Weights of a small GPT-style language model, trained from scratch on English Wikipedia: 10 heads of 32 (2 for keys and values), 18.7M parameters.
Each number is 128 + 32 x the weight over the matrix's rms, rounded and kept within 0 to 255. Layers, rows and columns count from 0. Numbers have three digits each.

# up: layer 5 MLP up, 832x320, rms 0.0377, rows 616-670, columns 80-159
# down: layer 5 MLP down (transposed), 832x320, rms 0.0364, rows 616-669, columns 80-159
# gate: layer 5 MLP gate, 832x320, rms 0.0403, rows 617-670, columns 80-159
up616:160124132086116139100216155176157145144104118116105147073127076162140148104074214108144126144159149125139149114173132162098147147121116189167144189128140132150120176131098085167056157138149148122191129171134090128129097127093132082169124170
down616:090083115132174204115119195132116092167151161069129144115152147133111183119101151116124111107186175187110109117196114153138138103132131121142092130109111131133122173106094134161094179165159069083141101124087124112122084157105106123173175093
gate617:068169131182137060172080159120096073135122122166136158145088130138109108106137144085137169099187118103150141088205169174128131156115126060138073078164114177096146123168163082136084052159124112090083121115110161105157159101158123111123180099
up617:176108123154137102148154142098128095083084119120122079113100100158164113127114176126136122143118169101141133157117130132130218166136088132158107109119084084201153083158170100167060135172150197143075151096158086150172118097089110119161170112
down617:164163100149144155076122166174141150131120177130160088140132112171174179167049075103127113087136115143083138240146079152108165147098155129149098196137097160173093161104053119093145164127139106134047209134182136110093112079065126061126133175
gate618:103151160128145115130113151121128126123116147152101118169139133102136144190136128197129128091131152123136125152142140138058158122130136130073151140103107107173139118152147108094089098129093210136102161145171130169119179111102124069113109165
up618:117160121127123184114156112167149130171155151105161139161136105114155129139153138128152149091093142143069146056160108164101121141111109141143158127115065101093193055108129097111157197165139108194150114131045139151143096145089110143140065081
down618:156107161132154165184166118114071109127161128127129156117183116141110067117108145197144147151064133075100068110136093127133111118166131175122138173136136163114127095159096126101125170160132089107138152110086157049089131174130091127136078095
gate619:121113150173184130124120080188180114150120113153112134116134128186143124081115106144182076111190129154123114153114172082144129120115051115138123130096072137163115170098089145142154095138166109167115134088111157129094116163145096204117159154
up619:164097138191119136098117156114140169128091132114136186090122104131161149144155152125102116154144062108135152122073124131158060204106134125122131138148191130186082104129134070143163092121231131161176138170084096076097130181191125145147136156
down619:129144102174141173119056083092140154158055113048157207074127114130091097163083130134143139121135089081060104130092110135175194147093192089111151122145106164161161117143144106164151158083125188133153184180081127107146154175154181161126107133
gate620:146153101102108131140142165088191125109167137127151131107149070159158157072143119145141116127132134164176182136057163138184145151097141132155116128113144144138091128123102134152106128135167117068104078144091130164144154080164130134151144076
up620:115094103075131122131128134127112081138073161142181103080129118166141137109156096127140143150141141180155105194141092072144152157136108118091159173136171122144160109126105156178080168080097154127122112102177092153126086097150148097138154131
down620:116159125105080152147103155134173128173153115157138096144136088149078152123150086103106100156133116183134162061113132173163178096159138125126047071060110115136112166140154068157090115155138136114126092125125074127071103130165124129113106140
gate621:122064091159168125153037115118154136077172089175149081103174112031131066171109121128141099141158144132167154088168125132143118120056148039164101145206173178110092159149136110137116150103114141190072149069147160108131166126096076153136172099
up621:125086083112139049123164162132098125129121136082151091111045085137088175139188095053128155193133133164100115160110169097182104138143134154092109094156133060133154126103109124087114087169181194118178088131065167129147097073135102136117081138
down621:144143107141155081152139104080088129184160181131109099169104101090109178121134098149123149138136184144152193104101108107122121112124129130089135118129129185092180106071136107097130126097124156108096164128080115062141173146127147124159150095
gate622:101221115137150109155099126091138105120056123120092118100150135052119082145094131190182140132160053171124150115167123102203083078094068107156131081127095121104074138148092134126132115105115091150112111119140138146116127153107105127142175142
up622:103112148086146105162159138113151109091113089116110161127123107126127142053140105180111195139099159133124168184160184192014182100125142156155129166128188131117153098143123132125151159159117169147160135117123095105104161141109095146143051113
down622:091184110127138124216120138094135127154117087128084132072116068115104116083116090191174195166112116150127149095179073161093136125129124105106090121144184136150075098166088159165205128100136147097110079102119147134082177085131116120174117129
gate623:143117111113115157102212115131069076098110135117123098089127118138140135102121161160159100109081177155110090143102123131156133135098145092079134125136133079112097156148167103132151146121189136084145082090134107114165130110089104137085161109
up623:157062155120117147106138087129159097071113105124069124080169095104092116102152141133185069144124172196150100112062156162167146108147151090182125136066152141087118132139104179115146072110146171110142092107086148113115181162048130091139133180
down623:151117101110144076108213174074081097128167140127195127107113084108126139118114166133173111108144216081144072169128119110166158132127140116112112149181122150101083118133094134106134162129188088124138109113111133127134109118096102114147176079
gate624:110133141169105161106127122115148153075160148103104150112153081139108151119096186130175071106131192138111132190155137099115138165120127119112182093114096095114109161094089121055140135151179080131081123106112075127112158076074135163133114143
up624:111138115158134127157116155112184100189144144100175161211074130160153119101102141099198134096133107107105124132107160104096194113142129116128108143131107099183131095121102117100134079128153086076093087180168087147151116093123088118076107054
down624:102158120130129206135164097117167170094076126104161091053130094066095120161155109107101143141163136126128116154192100149158092172113124107136131098125119126107158135139134145165160088164118178124196096085161109170128112140133136073141133118
gate625:112115114209113108071133119106132131152123131122151128168142182123095125170111117117117117148148148151125154130107183132135097145137136131118141130172115090110133161146109121106216098098080142157113116098149112114148081164147161112130172103
up625:154113100173136041131117164117179064138144114143135118093144102124142166172077192158137109117121142097129107147128124129150151132103152076138135099133106068160148133061146133140155137120112140125169118176139142139176188081114198092081164150
down625:114099144066107154172125113114142055126106145197087147110122128146151120152195122155113095148123180083121073096116108137080126177134121119144110176123121113135103094077157100147113094147069141120166123112182118132062206113154210202150033147
gate626:090122183144141082155177140099212107154153071167140126095115123036154181083166120136134244169118180187146136125158106140075113113103149078134159105140207130139100128149121042149169155120191104144096115126128149150152174111100094178096114107
up626:104090088065094048163080166117172201140099118191172136060122073123168119127139136151105107081103092129070133169184144120166093059138131083051130109083115143155183175171155113143102111175211092115068134059120113133135157108097158135150067149
down626:103135121100074095154169139084124101120143130099107106162108079121105166179078167144142070157018113117074126077118120167081083119152103136086084175139102188098165167128164141103179131161151134152067125175098094157101143098146101142139133158
gate627:151094074206181154176135092045078141160154099124129107132141091129120159144132143206105088102188069122140140082140159159208186114180132070110110115108168133119153076125099096119104127202085154142098183101169091121147099128111115187156126078
up627:122134153133126070126103161153113171118138099095152147137110136152154117129138148106148137155087078194136138128121099117148139115129150133047095172131164166118097048129156112120085115125120137125175145086078132121146161120137103193158094090
down627:097213123138214130166169182112102140116107156121138165107133138186145214108146109164175085065119079113160112121104124085123149090124164157169152141093083101155167124106143147149110081168061208128114141114116115114132141160132116127032122131
gate628:098139124140140161174176085078151046114129101168140108106129200138112178129136147148087107133114096184124176119156127159144097167120127147152168166133126094146060122144142066149133031144154046163106125092204152155161088188153083112087102146
up628:095114142094131098145107096114129164130136151181134122145223131172050184148080134092057090115172117103165122126141154119146093160100162193095128159146183108114102134108141075169161144148109170148150185134158134144123194122125126136139139111
down628:129168142173154053121119063129183128118174137150082124127149124103114154157126080105116152173140140144120137100089145175116114123162126103121169103168108125147136090147078127153113169074113125183083210072170121125136152113145096099112098193
gate629:169048122191147127094113173134119166098108143091180156107119158146090053116088129145116120171113104173102101113111180153127115177128150082108160123179153052087155196069077113065094122138164160083162180169101141171205114160132100042085149118
up629:089105140134095163174082163102145115132147128133146169095120202180120090143039131107091150140119119061113124145161167115160118114107102193104137131138204100162176106158134104179115148132201117111121103140140127090138174104110112101134117047
down629:082164086153208129105110135132137077087094139112131126121120084152135156151146148116132140169150135072105104089096117129060157119182160075103130131181084173106097127122088075143143119131106152115138174100102110166140092164105151103162109102
gate630:114154149135128111122122092114123110130100089123105144100093186181104169147131078159122128119133174121147178181158110155161107118126121083082097135121109138043118108165117091059101123105095119088121110161152125151178166112123124131133101164
up630:136136110122139137150152132161120133134129123111184133092117139107138067174150141175192179132133182059101152078116117137092174116129072047135167108120078114064134111119099183137193077140170150070109202131132118058116072134133089118120133072
down630:111120127099090186119113096126163110177129056113090147118071149101170088144106145141139180141154150099076128161092201085114150120135130128126151164106138181104145203131173119089119137108147115210131160085096203087124164138114075122110149144
gate631:147142103147151066169127106096151123106110117142143170102146162110152142092168104125103143160111178137166078077132072117084112095093236109112082089191144137101152129149157197106111117104150142137134160094092128156153140120087068191067108202
up631:207092149212136124252117153147152178137169143096161108133139121150155120120098185154121075144133157080128140082009105116093120121107168113132123116107115087148156120091140196079081116122077133082148158110144135104154121126151107134139160212
down631:144102154179101159158084130143105106105156128098155075131094184175132131131146139080033083188154076111137162073139061131114157146163077119216120217162165081143148148101117147088103101069104097156141112115173141078139092157107128122165188116
gate632:125155107075132113074154162129120116151181115138164116100114150109028077166137141125139104116110168143145112168123139166110165083136079132142083164112047137083175137133139118156144155115096118122196138121110153125142187165160106137130115119
up632:170060129184120094097102084134085104122140190150201150130079156120129108158092120104106163145097068084164094111132144191134120210115152120104175140130104081136212138094147145120109117107129126111102145128123089113112134129173141194160141150
down632:096109150092091139141149140082128151120121156102112115146117155119157087156111154146131125105152117125122122126136115111125123133152121122108151109136151140098164068110151157109118157079137118158120105155150140098153162131126122117051081072
gate633:140164167124139118169124089134127095156148145121114112142160182109067114140123223149090158167128162071141116151111112220114084146104109120129117111148067067134090109104098125127118113125075150154116113141132144142107163146128062153128139076
up633:146159162093133126178099151164168127136144159149170127133134091120147135148115061085169063136128109098075069055150107103119172146100173118132115076136224159135161115188176114107082099176146051155142110172167134132109131058131152144127104122
down633:103096156075099045138165166101069133187104094167055168126115100146130120107143115177118101090123145139159118105198134088083149139212173109123109182068130082120153127104153125135144142146144109151143087134109103123131146150093098159118103112
gate634:120104086132172127130117117107153110118119130133151181079097159156114108113117130149151162123134118132125159118132190115139095059147104167140107139188117146125180112096067117156089148194084116171145149110099137125100140197171135112136116125
up634:118126042101125153100112118150156076142102140135174160168128152088139150124158144118159156127115195149092103049115131105141127138139140167157101170195085102192174116101129106081108149099084144193139128122137141119127156116213125057143100145
down634:115034121185163128102134096227126099120101125068136118154165129133135144152141089161146170119106135152100123054176106154114110151174132108124115132144142091127158162111162129141110086093120169100139061158145166138084125060110094116170179178
gate635:078121129142152194110144101165174089124141122146137143078102113109118111148134102148129091133139177133082104122136154103140153173100111093137127138201177109122160132143127073098189075144124085146127158118120197131164118178150091104077102170
up635:054150092153102090151118087125132144124083093123115123118139162129171171135155167116125148053080125161140066126159118146154128070149158118124122171152140064124127129153089117175090131195078047075156107143064132102153102074146143157120138155
down635:146117100099102095107134123135186185181069104144072100181151152141120101200131100102124141057146102098129163128157083161117119096101107205154094142133090056158154081172120148101135104159144146047142003135119159151132121121128138136113188154
gate636:107105098214162177123132129106096132079107132101106134118191167093168125051129185112158075101136116129145115124125143129141118121135115134111151181137140148129139119139129157145103083080115148068131136161190170157114102144085161132143155153
up636:083085128139128168178133098194134085082150167098142076067146062136203166136118088142176143126187200165115117175126149111096149138130131123122120151145105073139087120173095149121092129127118117139104146102152164111157158083137143109125106097
down636:110106094180143103131134156096113185093116150131089153135183158111095154110097152125208110149139122118136097142169122143161111113132099101087153125121137075130138167209072106103135149144114161052093168204165091156161124109088152117142140104
gate637:154173149116137072120154146150171190118113114085153135099149160148101172117082076123099123113117173162145151111152183175194173128096117155137146154111101076125102180126106156100160162138176112151118096108162145113108098174161114142131168140
up637:170084123159137160069140115156138157161154130079120136093154091130146095076083121143152111112180138085104131161107144149143133173064118129108139161115162057106148116108113134153141150142115086128158132107161159195173124139143078119158113121
down637:148154170109143127140133087115074162094155087159081131067076081122144122135197121173137165134135102144117086128139153061108119126131094199159175153082143206109123133117165089136083072109113170182128122197106135138113165154102094136162115171
gate638:115133050116103154116122156143155149145115107159083168139120166139192128133141124169120133149126044159143098088122099117103115119115132145142142202061109145151157147152155149137124137124151137138154125120127085179151102156145139184122128146
up638:104114094157115101086152108152104102133123154150100135178127147142083069159130121126082086135128118136108095078148127135147107155153111120139128099144142133174148146110147158139090100154126117096149165123102162153107088154116079110105049117
down638:113170130086136135190140133098128173156115067105123139070086137117169178111124112126159155122122096152140149160161131120097157126082162169096126154128119156067156128149125106100147146106106138150116091113135139114166134080180157139177210131
gate639:134172147189165127197167065135151102134151159157197121123122151144091170095125117153118059133158099139050102107106097143078130094142104156180106138094084165070103124112104075118182218128019167121125095132139145110153067098117125161128129149
up639:130144144160113155146114083156170126103105130134119149150121096151151135174136150114096087111072160167143092162193159126147131140122132142072104115127129113079146076164108178146130108104121115066103102140112151109178152110207214145105087147
down639:147102153141137128143138092130136104118115122180112073085159151176146158114148069145116124135094116030051130074057132072106079141111073126145175133159166147125146116137116163110105154163053109126100108137089120094216128055151169166115127124
gate640:188161159146145109156144135080205109137148180094111069109103151130117154128087159107114069124067122135116124153135133094115118179146123155210108119115200151129095093125141178068109171168071106092154164170104085117139100112178092154063103166
up640:138148138128136131116170169114087144130166114096097127153108091119162180111134089120072148110109074121160088124145163136166114106119160128123147136076144171109083084116156134134128079146195082090162137164159123180166099106145117151143123075
down640:106099121086062096128086119177156164082147144171097123084150171134168106105163086163148164135138100126186157146097111112116142092134118094134131159137111106113185108133117063115175120086166117175124111113131148098109140117164154125116192124
gate641:116167169153121127083103124114093117131124095116097147124121163121154127188147044145124177202132097189151125092103161089110124090186145089110092111133106143140132131099160192086141127152182124117137099103129116141142150141140096110178099114
up641:146109162090154117057154094097118206110165154175100109111129104188112125134049136133140168115156142165121164149130126109086121177177154133142185139124124120181135117103151073153119120126100083180140115131109099094147212126068077124075080130
down641:097146187072098099147125156087100131109081097095081119136093179153174110119122095126108164135141067125123157131159163116105103139122075138114137143117142101093123132068142181087202139128157132107166126191153138167107184158145127114166152107
gate642:107110088144138106139142128104165121085159119179149136175150063114115085208124162135115141137123115148095117163107146131097112153117116094204106089116146148128144142112139128123162141169162069105171115159089082152150155125103134130148140075
up642:154081157119171099091117110150159110155138077159113100113100093165156080110098109157092096108156136193184146087110184173099120086146101159090097156145146104131119119142090167194105118116096174133136124118126167130140150156103126129141092189
down642:113088122120090101178085166116110133146147085142161092162149068085122139152130162164133143143064125099113183216104095128118143148071123128178170083107145172094109147132129127070161134116127120102132113158115084124148097118099156095099146127
gate643:127152162114091112186097137141124063189139094154121181120172145123151110157147166167089153133104144119146140101145098062079167111150141125099121151112118104137094137130141141143123132136151161104052157141144161087138078164165163139130143139
up643:094153110138150069060116078124139159181096120159172142059093134150091124137166172108102106135126118136096178125130071088152128116103126085148057119191100106141100093157100143139117123108093139110131133120129096125175132151084123085106092127
down643:129195137108119127186100128106161069162155078127108147152164148101176129141151151152136171132121152131158153117127115125100149169130114133090068155151160146131122124138136097118126105128166143073093097110125158088100068155150191139092144140
gate644:094142145138140108134138110116068145153113122058103120127129083105153135074076144141106204188149105115098136176119141058097132119099156119146149173142095131095144156152143098135111176152103163116109156145153113123118135131086150089147151121
up644:087128125147108115137136115138066160181120160095151132139146071091150104094045158120153128168147120083100087163124090083137183128061183113150139181145147189134148133145208123144105146134152146087090157129122097118095139121152145151190139123
down644:142082150150086147104151088155088106085130149122134117114129129128121134139141129111153093115155152134173065075128106125117150144112141126225126157103102170178122133105140138156170124091171115150133138066123161112109177070176113202173103093
gate645:123150173094135131108082077126121152076108138133133161088120215142166161115155135195133154099128098133161116165127133119125083131150081183192108109106128129120166063136116179132137134054150204152074130109190088115079155155087143141173110136
up645:126148105114140092123124094136138141156095086139142132117099128087099171122154155142133137191114092178184157151076126087027174152143127128120134180132110113128094066152104147114137184139098068208069125088158147089145162081101128126115145108
down645:142101183101134135107104128105054124163095154113158099106111136102168172154156134126138084103123123090132169101127135090125088190110073199097133130145185098114147049125136167183192171092144146123144173143127115112104139179114087160131055047
gate646:088101120115139162194136071141145135113120105099198157102095156131162182131122131130150184179159135199134092130120137138099129112129129161150153082087106087147124146148112139122059102119147122105162097093101108120129152098106141115118133137
up646:170075148171124117177093144192094147147114137085137171144141134142147178159125114113103155136104137152113103129113108154122116141104186155097138125149149140135146127073132137115105136165106114134178135100095140104137142111165147120150139140
down646:245068149193131107138099207177133153144159133102126114150159110164098171145157087088094118102107183067115123166125085130156090110119194129088128151152182102165070125103093169059097180128173131123167234134146172141137147118150085136125110101
gate647:151120167109116083120107117182144211145139156100129099171136137127140087109156113069117124077122134173108114157061156123065128081142159126116159120109145143145177126121123109113110101091120142089094205144116122112152137087069148139148115155
up647:076080075120137181096120150144133161102124110120135159122090149155186130110131144104087085105106166150109102092151145152184102147133138134145163116177134164131120158133154101105155139170155105128132102042154082104116118083200165194107178070
down647:211106151119143124152161104074118101137087154141094138104180122153126076120137117144145147161147095088116142150132133131096152085104099145146111154160109112136114114114065183145105133144087113159143140155076170124146150144139172089173138144
gate648:090145151046139083157147108110084139171077134158148081106089147096135127093198080097087198123180071182106141160099126066154140117149123200111153156155114121069078110114206120152122076161198115213094109166154185115102093075099114147144142181
up648:146149151131126147110104140114089097176145117174129092117085147094138223110088113146169155079158178161127164101133105158130111127115175156132110164113148184075100139141169162102123145137133096117129059163053124134122080090079145116115151149
down648:156136108138177158139120100104155119100169176105155153092088197139151128144081196163149081104107146085136149129084140165146137102107092106133118176181134121177181080177130149095155164097073128085119159097181143136104140148092143112087136151
gate649:174146183161144218136115080155122122171131091068095090104165154134130100044099122098089181109133152158147105130067071166162104120103068178144140151121113107184161166128154126122113182190161157142101169109122126132134151140097152189079102168
up649:144138089126123146115123079129072122138084146169139102098146128117168075138155061119040146149045100183111077138124150132127172121107167139132169124096067115129194091132114089148195189135175170108074142132164081122131138082155072079115177131
down649:170132096090084127147120066164154133093088088168084090105115127064150140069125070108097080119151165139070106130131170155161126112145134166086185061097117148154167191141173172134085120216149163166128150106164085127106146137157133142136083167
gate650:128138143133149161219161106092090118045091094059167127032148071146125129084090144094078153119153134166127121147095133140171167157189122063184107137145106084141093136114099114138132123141151176113062158133200120139172132136142132073142088169
up650:104082113067117118075127066148090163151073048099164136157105166076171135115158090103159171121128115130077213117091070133189166138111097077124103185111148105103157165127169164144117061109144086190154135104189165130135156135151198119103139109
down650:125092023102102075099172108121126166195075078142098176098106144100172192163145105091100138115157151101077132104088145136174119168101107114119124135103145079080117131141170152093132111164153101112122132121141159118086128112195194124100132083
gate651:126105146151139094129155089092121141149113156195110152126138108104111099134134196089142144138144133079108124067184124116095153139164140112143110104127165175182182099132115126141095123134088117157097120133151148108102169150107123175093159081
up651:120185140177114120076116156109136115139113087098158167113143099080174195145102172124193092101136079108116118095174103070118113100131146138123106136112158167129165137171132186101139128154130153059113146126063136105103113162083102100100089122
down651:114137151169184126138113140120140068059162109084154143120092142082141115136126095165128211160186094155138131132146119105132134120184134118110110129151127084144107131092114182110018137175146118122039122105116135136126141118149143145186128127
gate652:177139121118143108092142054080100083153052099161162102121128149081159078129177081126119140157141134176200165168079173108058143087081093119163127129095135137166172167144100166153153107087187132089086216093125134108164109096073082102122066116
up652:075125126081144154154150148142086172112140142102166122110067191114084094144127098179111143073189115166083125138057170096143155151114136130155108167101143097127160147136160138109163136110179137144117195117132150141083072171152148185134175030
down652:203109120164135143176095072153104074154064129117189119117098098139124108142100107125085165211173153142120195090110167096196176157082180192131183151131119116139167151111148149142111107124121100114085138047077197116101141181134141101111140102
gate653:119135154120137123125091137149143137102091113125083139124134136140164112128164140132109083131154118131152105157057157127095136132152112117178104105114161105148176135170162114102164087132161121127175108091167146125140180115116070160131098139
up653:121147140135159127130215099105107098132079131148114087106098154143119131164073127174112126166173060127146128132153093102148068118147114173151133079129174180079150100127073178208135112121149161103124123117120160150166082126152117110134200086
down653:155158128119196180145137084147148084076122106094099166106162157106144096176178158156081078140174111120117146127142148128157138118149105131156123120119174134124151126181140119101146080100173113106213115112175108114158148104143125144128103153
gate654:125186097094115100128089114146101123154117166143126153170138072105157164102133134144147148122158139133122168153111090123099147184133104117140134134101153131214133097123088129125097134182121090145122113133182197134093134115112109110121113172
up654:083094065196120183052121102119105140139131134154115148109147170099095131185141090169114108118111098175118123114138134132131127067136191118135168152159156140118152138076101160136127163079175144108166173124085076130126087128114092068135151171
down654:123076178107089153169135153155177145131170092124135090070129159123156080119120114075123084149129111076124125158163170146134119117108140137119092093153080123123113166133165121151134123142120089104136120140119094079104162134140179157150166126
gate655:129097088159109226184117081135037119152131115147096087112149075150173135109153143179132120159121152153122175156121142135101107138134187147074171119160143175154153128112120050127087071134138168145167168128124110102127122155132147138124126173
up655:081139125143114099081131105102167139195127156029196131112118137185143128096158116153162088101138122130140088128092132092142160071136186116072075127137155105128089105166159152130044146175145168125104102101184153129131096116123127135135127140
down655:081138121113012144116143164066096149072101081192084192187122088095152117144130107173094110163096115161135151173126115136097161136096081132142174134079154141175169151093144126062111065137153135101160139113095121148094102132073167119154111215
gate656:121118112140158153054141111134109134125115156121139170106207173113082114090132151049122117103131166126163091146084187147152132115147138121124057203153074130192119138103133158152146116160172094102101127138125152102096133129084175116105165143
up656:142149090114145169094099170180121144162076148167147174094160180117102126089161115092127133119041156095160085138146114162152125100119151169161077169128089124134088155131060126092102136123097151114108160156166125180182089100154140100105139117
down656:130164086155206127166108132095122099144085137123124103142129121106100142163160145153063143219097085122152085072170102104173115112062146166114139119115052181133066154108129078100121147029172107162106183131111110118153091152119059114106146163
gate657:107126116090126134147078139180140161150121153098078173176155194175131118139129073147110158130109149182095124108136099128176136067100088072110117150194137113128151121139124117137125131099173150167123063151146172144080168084099130135145101132
up657:109139119147135133112156141114145127148137069134150138166123132129131129115060126101188110102116140135144109093189172134117117127118138155107122153129093063167134106113100187144142104135138140171164118132127150174156086125075134159127108101
down657:121085181141124098120128160119082134146153137142114170124100177153117166141163073135110150133109130119158152113156108047132139144121128072147118121164141068140128087121091123118131148086116136100160131142184113129080162153111096121146135155
gate658:117115077095145110201149087116122152137129149161167133087057128124113143186200123115173123207086105062130132089124075072122161141102150141150141096135129078198092097180134122178171102183185158166060121099233102089096156184176119189098152187
up658:117148144143130123131115107117185129146132122167120176136147129112123075109183111145215170099154150045130085148074137128143105151110151144109128133188123124122112139143194128132106149142227093171109128131190173102104107127210107094139161103
down658:170130145092108105159123091088093146122070108136073146111115121160090129144167104135152093154096121149097067148112112090122162068113163161144140134152105106155135087130186124145202125120118134121158115130154148125146165147114159098134208172
gate659:159117134207164082219106196128083122080164125100088073169090158131168145131149177139169135119095136153145129161100172136125152188137150136104154099196102164102123154112144139146122087115102133137085121103177147120167121062169119132100135107
up659:124117120099115142157128101101090145095141075131155172107146163125134143174148065143089168134169130080107102141167107175138132170112137118178109129115111216138110169123187135163086120114139084213093126125146154110090098220162088113106146120
down659:134096142185102138182126174134124151099192091076159081098158171145152084164136159123178164102152165185160083166094110126139140217112118150110142142186131091074138161123103130071123152124135113117110065146154152111132106130090125130130128080
gate660:111144139150116112100126131128136154107141125136147150196129097132087125115096126135144215145126154118151112152129128141144198128160085105111093134159101135133077126161066110091091109119097141102139116136158101096119174086107152113138103193
up660:107107161142162109171168130101109174175058089134099079078129168103155091129119146128112113118101089161121136142071163115092079114151132124134166159103068103155184146124189152146167150130121139150124149147146162084092143158106132141096154062
down660:101077108132112164112160118150112194152139148115127146160118124058096153141133106141144176134097076102179118171156130120142132130198094073132146094166067123155096114103123122108146108109097180146157134166139141087093122103124152134130087131
gate661:163080163109155164145081160196108105107140115098153094080118128128118088092095110076104100125156079149122120169155125166167118197179169129128109175140087144158161128122143154122072126107130128177105145105106149192108110138133141061113088144
up661:140117199160142137116176159149142186202121139169147155089163089187182137138147076136107089142141160080143129140161139095089131173136064186146118107143113136126109071134126106162122139168099106122108142157141096156134140123078123099182108195
down661:123085116177160169121002155138100111149154090113095147118059117131106150127113117162118195151185068109144121137146096153132112150176199118155092135142132145135140154131136169101133154103143137146108103104125159159148097201132182153056148099
gate662:037157097121130142147198132144113121143108124198152103132092139105118162127080153087170177116145129177127171117072171090082152193105141147093191097101117052122125165135127118120135127136145167123086150126134140142048156110123095122090064174
up662:069092174133125064136125117106135138179088142102175169117103152101103119127132157121137157147113132126170153071074179166170121166098191106119125103170158106091071154177115125132132113065091085135182127106128084112149149120166120095139131149
down662:174117078119126169140092146152138140041114122140073111126079081108202124107088151116144138137141143115111117168140142103093165140100101145154127109145152145127129118109124092109111200173071155086128164106135112165138102134122085098131014135
gate663:067130127089174172088173136145184125153115158128155127144150195117154123083173155141105163142110204061146170083114180065132150133150166114174141107132141107160122099134100136105177114160163141149081107132144132140124146130165119077154204148
up663:162193123129118121105150096158161100103168131145095139142093102196134156135116131117096133096137102196131116182143134107112150127140137141133063170126134175112058118132156136117161133184136102169116089199122105141096125146068136123134118129
down663:152127094187167094152097077150095124135150079092181174154075087125131121109105128068074127163147185101235103136139137113173145137103133133127120163172106135148090208197111097126056082103116148073099077123138183116129136072110151145116116147
gate664:163154128155149069098156132072148130111142080159165134090146104062104144103084151156151105047160203108174091119133173139197063168124096121118161091139170139040078171142127142096128122112148032061110136155097190074135090179126079158091132096
up664:169154090126109085128097097166122147100159114161151171093153134145105095062172128154146126118099103147118110173045138126097164189136113128159080097127111116103145136131113093169109114132121145195122068110149135189123209132123092155084163155
down664:175152140140169118133093148137130093097192093131089088137145138073142117091115178115182123060130108113153174110146222104139122109090121126100172113131147117093125139131118130128123083081180120098135092120090154138153138153117094119102187112
gate665:094104137085107096114166137083148151131111127135104114121103130109165145168105169170062104127146144160117150126153097102087119096138094140121119084151054081088127149134149099133088134173111166178179155120202158124131155132135099166121108181
up665:128127146118096124095096152134085070114131127112127147099173167158176165121104101145108179086104145146059082095110141139129137149155085077077119142120122148194167130145161134156160157115125135090136168163124148119144146082126146178104121093
down665:123113069163124111137101160177148124120091057108165133161138097144125112112108064123134145175156140164102109087123118156141098113137228127108121224123143131231098106145114147184149174159119106122096089177126091156117144092107130124126101084
gate666:102075223100154101167145090153105132131144119156126112127167148087080162104158151150117161131157122160045135095113113121139111099126176154131185165137128092177096135128129135129122173141147096116094082129126099092098131068092125182144126126
up666:138121170095148155135115080091123185122070102148106162075108143122102104147111190169098182144165090112132066096100102135117113142150188122137101161150141065110068160117066195144161177141141155037194158118138148091094159135141109171164179097
down666:080126182069148036142197108107131098145126096103139081136178127114108150098121150136156170133125131095099125161125138127171117066115156120108172124160093071194069138138157170115147157103154105112100105113117132099140112140095158113134125143
gate667:094198121136123131204134102117137136150081142150146189112137098084134091151074086189116101158125104139132170146079179120131145137154092128163130117113140104180128164154122180138091168161146158134126108121151116141146136149111174157098109128
up667:110185158148134171180090138193143097108101117155194160151099115165100112139069146198114131177060123089157160139114104124148143109126141115114127088108132128195130177108150174137119117100121100142113114154131144129135094163159188144121141132
down667:174102159128152111122138142149097101068128099144123149143134144152137126122160144115144158094076180121094092133167093110084164077109115150139069177100115169101116144134173106152159122023113137139081076157048148131108088165155106147120131131
gate668:129118064049095128143141189155134167102103139091163146095102059102145116156118152116119170135147112140108118108108147104131151077188112145117184134103134078148154079142103158089063136107181165110197115135132133139187158139141131098099102135
up668:200158145103146078159140140119140152165074143123055109155155132117163070134133093139182111116122075117152117110132132147121093125123146132167091174110115159103070150126143124142157131112048149165144121058085118218117117151146076113179156120
down668:116140159132088176104100114129146097111200133133159110124092155126110172091140146092089129149137138145153128131143103116150148111100148083096186117106101066145177078148142077125075138148174052118133142158176125093106119132110138136082078127
gate669:149073181157149088149135119119145137117163102109169141150090109122089128151081131147153110148161172136154105079128143119101121135161107121160146133135057081068072126082103066115123201145054153163170107056103115122166190176191140138103219229
up669:117096149171102144153182126144165111087129118182108189241061150132131108095131112154144110136111117138163115203167073114129157147156070113110167084109117129108148096056122147124079071101089150134125173195166083111140142112173118109086147116
down669:087090139171112150085067109134090068137130168168114113098136144139122166085142121097174131109078166156058126139185140100183153172133159104117125117169060139231143096129104141124138171146096150082126162151121102158163107094136159103096118082
gate670:173164142103118106196106102158114132116118088146136096114112118132105086208162162170103127135104163184090127107082126151083141172126147109104144133072106144168150076150129200154133110169102167109105112117142161146134154102146129112099140191
up670:134166107104142082104108114101181083126125117127142142128118122100143110160122202111134135161168115219134149137137131145131105108108091136198070158166195133130140140088133143142171123078164115047105106135144150130115061139149175112142177108